config.yaml
norm_place: "pre"
max_seq_len: 1024
dataset: "wikipedia_en"
Each number is 500 + 25 x the weight over the matrix's rms, rounded and kept within 0 to 999. Layers, rows and columns count from 0. Numbers have three digits each.

# layer 4 attention query, 64x64, rms 0.445, rows 0-63, columns 0-63
516483478510494480520515505500529478483498457506511475487552517527523534540512454497456497463562505474519496518545511521490516525467450484557498532528468505487508513505493478511467497553525538
460503557546436501526509483479468502473512475492497512486466534473496521549538514491494517459531487515517507461491536496541500510519514500525494500479544518509509470506527510479429520497507481
482476479471479519511498533489507522517566450500506498467568501472518491497492490488531504476494461584503520494483428515458488497517508478486509445475522465496522509450530489531490516498488530
480479498520526436498527498512493525510485470507534520483493501502449557480497493499489523487437453524516500479504513450508488517461504456527511478528480545494529531557531501505488526474508484
509506524506515489503478545481449492562537478512495463499507526482530446525495458475471500477517481480504538489483486511463528488509495470521497484558462465509454468564489470531479493517514470
487475514487461476525483490518531500520491540530502562525473431484484473518501530480519475539497482510465491482515468507493512506480563475526481531472456481484457486541492524507497499535478526
526467514489445487483559524453518494513563517477514469503474535494482495485452496481542503470513490532492479534527534531486547485476516542518502475522471509512523494511465513519512480516468489
510514461481544523495499490558498521551503474511521509535547474492578485499472487460533440486506527554462529503505498489497564498499502501490453467546509522488494492492534505468502420515508501
504569472533487520478462469509495477533507468492503473464482554493519521483492514488498449505484519535523521485467500465490487473489473504521541529473483524520441537499488515472510510513514536
517502491507479510483514479513499503504497479478539463485477486506541516478463510535495500516508510512525482509465510492521491526468527506513457531444541471478499548506470492520481502524476472
489453520516526505456545511511546500484508501531522508544524495495549480456467467514469544528514576513525503465507518505504515500481447530503476476502461446538503492484524532509535535545503517
509567534524522526535481495504559476472538478453479496541492490463473535509499474512481509509496517464530474482503538511461505494519568509524520501529527528442464496533477528462461553496482512
536522519498491507532511492515479538503545533458534474513470526503515499525514477499476521526515493498471534457532477479475492549443480517494484522489476553506484532497490455517521482500518485
503497530464521529466508448499531524502495557487574465535533509442498491508521529534499441499497516477511520451509536490539489516520494475473448501453467519460481473507438516510439495492491481
531489495449473499511499479527520496470432512513568467484470468479524526503458477458511501503494468500505483509510539559471511514472473502547498520523480496526520440494506485480502508485461537
478504558534496438511502469468490509520530561471489523536590498508516487526491468463510508519549497484459469529477490495469483529517536518534492472493470459457474538485501455541504529518457490
482494506530493453494510471496518492548537509502524481494476475529487483515513481508500508501510488505512460539516483543478476458477426473542516486499508505518499542507471483500465459516472511
458537497495503459549488537492560491489499475519452497499522474476515462499500497497463550538499491489462512501537531523515471462486519483491497521519491526461467471556473492535508520505516493
435505531502543498523508534496486502526485509484464475565534484492495535529499498514472462484500555478481475480457532517512553444485495478550481532503462489515527510484499485535545505462507487
515504567531466451453444436464536552479524480489449501498537489513544511553504484493484486534525492497515516503512492448511508469490517497515477519533508474434481449477508595481493454458464486
497506485521407490514515501481502488550478489527490472508500506526497467470478520512540466454493560478483477448497476484478499494533513459511499513563490462493525502508491506503516502472500501
436474481482525496529518511548485507523523500474484507526517523498509487514505520505458502520429471541520483534496529502471479501528479467545514493509492529446520528455500579522494480494488468
474470516450490507486539497533521475472476447504471492510521503450504493447471486509494507480517499532528506523520528526521497526518445460489506515503515458516484500465521477507505507527537513
509457546501454521444526513458478510503436468506534505506486528474514461496488479497517520467503452462508512536539498454548523466506501500461457469525509536482489507504479520501470460506474541
520481505504503510494518474489475526498471536496509531506514504478490492499470471568494539493533510569510514424479487483465503504432483525456496469557497501507526499471511474526569476472489518
514495486526536497488514508483485444493484455514537520507503503451494525520534542455469520463512539503511492482494501477469529451489454534494519498523471492469502491487518504494479456469487465
433494497519486524515493490518477526513504475531498517460525470485507533457520451460490468508553497528505528502502525477557530518505462485484505484456488529493432509486494460483512454442492505
520554536520508419527485520502518496484511516481495488451474492473533502513525489537509532516521510474513508522497505512513511491548542482536489526475490463510475506522542514500508510501475500
529506476468494514451517505551478550463499488555459539532485469505524488507448537530480543484479503463472501483506513499478479458519508463508507521479522487509508511474557462515522477550506489
498493488512483528509459523539471504501457488566537488589526511518495489516520494521493481467503490531514498488529521513506453510531499469464527478469506483499433470541478536497458511510541480
467500488449528512515491507498551483492511511470515500441495515451524509541491530505462495510502495505502489475539480496482504531504494538449473483477526465527530509496463571468476499434518447
478511494482480510514495513532484529521497558507497494509505473543456484447518518519507541516513447500465523559495514499468503497450488513504478477464501475477496476471525478488507490459491517
498491561526533488508460461476466486491495526496507481486522529459498512507511488501520484473484454527535474501496462463507491435545506523522509487508484484528515466534511506518537508495457474
534498483525490449508499521506475518499496470468512503495474481495512507503480461499493496487489541504511498502465487518492532503493498495525548504519511475446508515481497520497519520539508482
537497462474550498492453531534485524508509441494489525506506507496517501493472500521502466511486507536493514528484526531481528521527436519452527461517493485509495492475490518490491507479548469
503502498502481473504495522473510513500462477503462505493485519545507452458469523529488489498493516467513550505520536486502521519508496487502485533536492468491482491544479500475472472500526502
470510521512503518499555473517491504476497540520486510518511519478551490542517474481487507471536496504510497475486454473513494481506563481520463507495507474490514475508546478523500535468519479
492515492500517506483508491497497498491541442531482500510520515497517509501478480481483477456498498521486491518509496517475494491489489493501532515519476501495497520473515453487488482522521555
474477488495512496471487511513519486498485494513463499524508487520522480475490500441513489509461544465515494530463502488491475443514471507500521508467507500503518488503503509507531512516593522
555511522446524455498521492484521493505479486490494492513456453492488499478492487528500518533512521490478515492466508528530543499516507497471495495526525511543496494500472463484527530465520481
501504482520495522499508465517516542504518501527502528492519511491483501470492493497493507485512530531520497498498491517517451504435509512524506493486485505522461506515520490470507514519511462
471553495529509479485485457509490472466488503511511560481502523479485488484504475531493478436487504499528466482539471545508494525498581483553517474495510515480529500540529529461471493463503493
471506543500496562464505442477490483500480508510514513460505523500504521509530441511488493493509479531481448495496482489544460469487511528493466533477488483505529502499519546495465464485474505
474500528492524489517505496524507501465505510520502482496506470476517490486537498481528482492487518501486495503515505489502502479509499516509511499506498491457509476522501516506486478511484506
482505476465481502530529514474510520496498501502506484549496454548500499524483475500482498487522493481477500471532496509516462517479485482492473461514530478487499474508493525508524516494534505
511476491484503534503510462513471496501497462516498497496539488537525473493472493502534519525536510523486500511512464490534512502473457507479469494508515530485487501496446495501524473498467515
482498476478537512484543529508494492505550463510490500488513495486526495499515476508486543516515516483501526468493506487507458467541494470500466509500477517526508492490494524530524497517495492
468527543476496524483546484491520510530508506461536516527503507461500538544484520512485516503513519468474509466465525488553497484522509530500507482488499508518512480485466474494494536483524505
468498486473523472516478525506497508466547505493500515473472501514478490536514484458507481471489498480458557471525468514494473506497488504489538532502483518479513473516525507520519516481531496
479482494473491492476468529509495524505486511498474510498506489490539525496483516503469497479508503527481510500529502507513511494527469465528523488493495469534532500520522500525475514526531498
509503495495481500521519483516501491483537449507477505504487507493457510497500482537488500469520504494509507515484497533485469529518437495506528499507551491487468513535478481536493502502534493
488531503505505483487495504511520496482516504516478520485507493505488535476491517510482507549533502508471507486501488494537468517465533515485494539509473478489494479531486491473490472515470468
485525467536491510535477485518482526503529481490471500516490492532506490526492517484441488513467480483473489501506510493502477497478524502549490515524521511482490522517474534480486484492485507
525506473516455500489495496515568450543496472508459501465534474472560501503525531481488466532496530478439497501477477512478473521517518503523466488496533515485508531484503479505507496483509518
536515491470497528491504544494487519502500465518499468501472490498552510493483515446472486503465491446475517531471466470463519526535488505494523498478537459474463495497519482475505489502560543
494476438517462544559513489498531478487527494497489465466492513519504520508532509481473514511477520476508481526506492503490476524480508482466527518518506509467515506525522498475483571512547516
527534548501555466505473476492493513515467517494487495479506489477518516472475491511511494494503499471515523480428522536521506543544474486464520507479488513495496493516511494512518514489482520
476492488492473501496480488548483494471503524485512511486476520484483515509515461513495535456496469524539490506503513482468501467517518514520472487459473508517525480511523492501495497547487512
545522458509513505491467508471508489515495488504489497525490494525532481504530522506516490476515510453483476496484516517479512499483475480521509531542520563473511515524508536462473497534544499
526481458531506495459498455499485526506466527498568521506472509440491485480502517517484495493461510486469492441446483474497497522528513544491530474490520476506516502515535470481509468542491505
561471471493474532483517542481510517489484513502482548473486457511523462497468497489498489500497522488484488517520504534535504507443487482465487498543503498501522503524502486498486482498516500
519499475556472547491494468498498469454513504523511486504565512512471486511490520495486508495544500491489466531522507502484520487461503526508496501479466462465464523483518533505458500489481495
465482490505525513497524520476481490514507458473508499511508474496522509512550522474490488513517494501516511506490483510505542519512471534471508480459508534493471537501495508494500545511504498
517497503508469502471545487530510476534537487494509485535497537516511475471505499470503519462490520506487518501503482515501500551497510512530473497508498515508494522514475492495513499513530495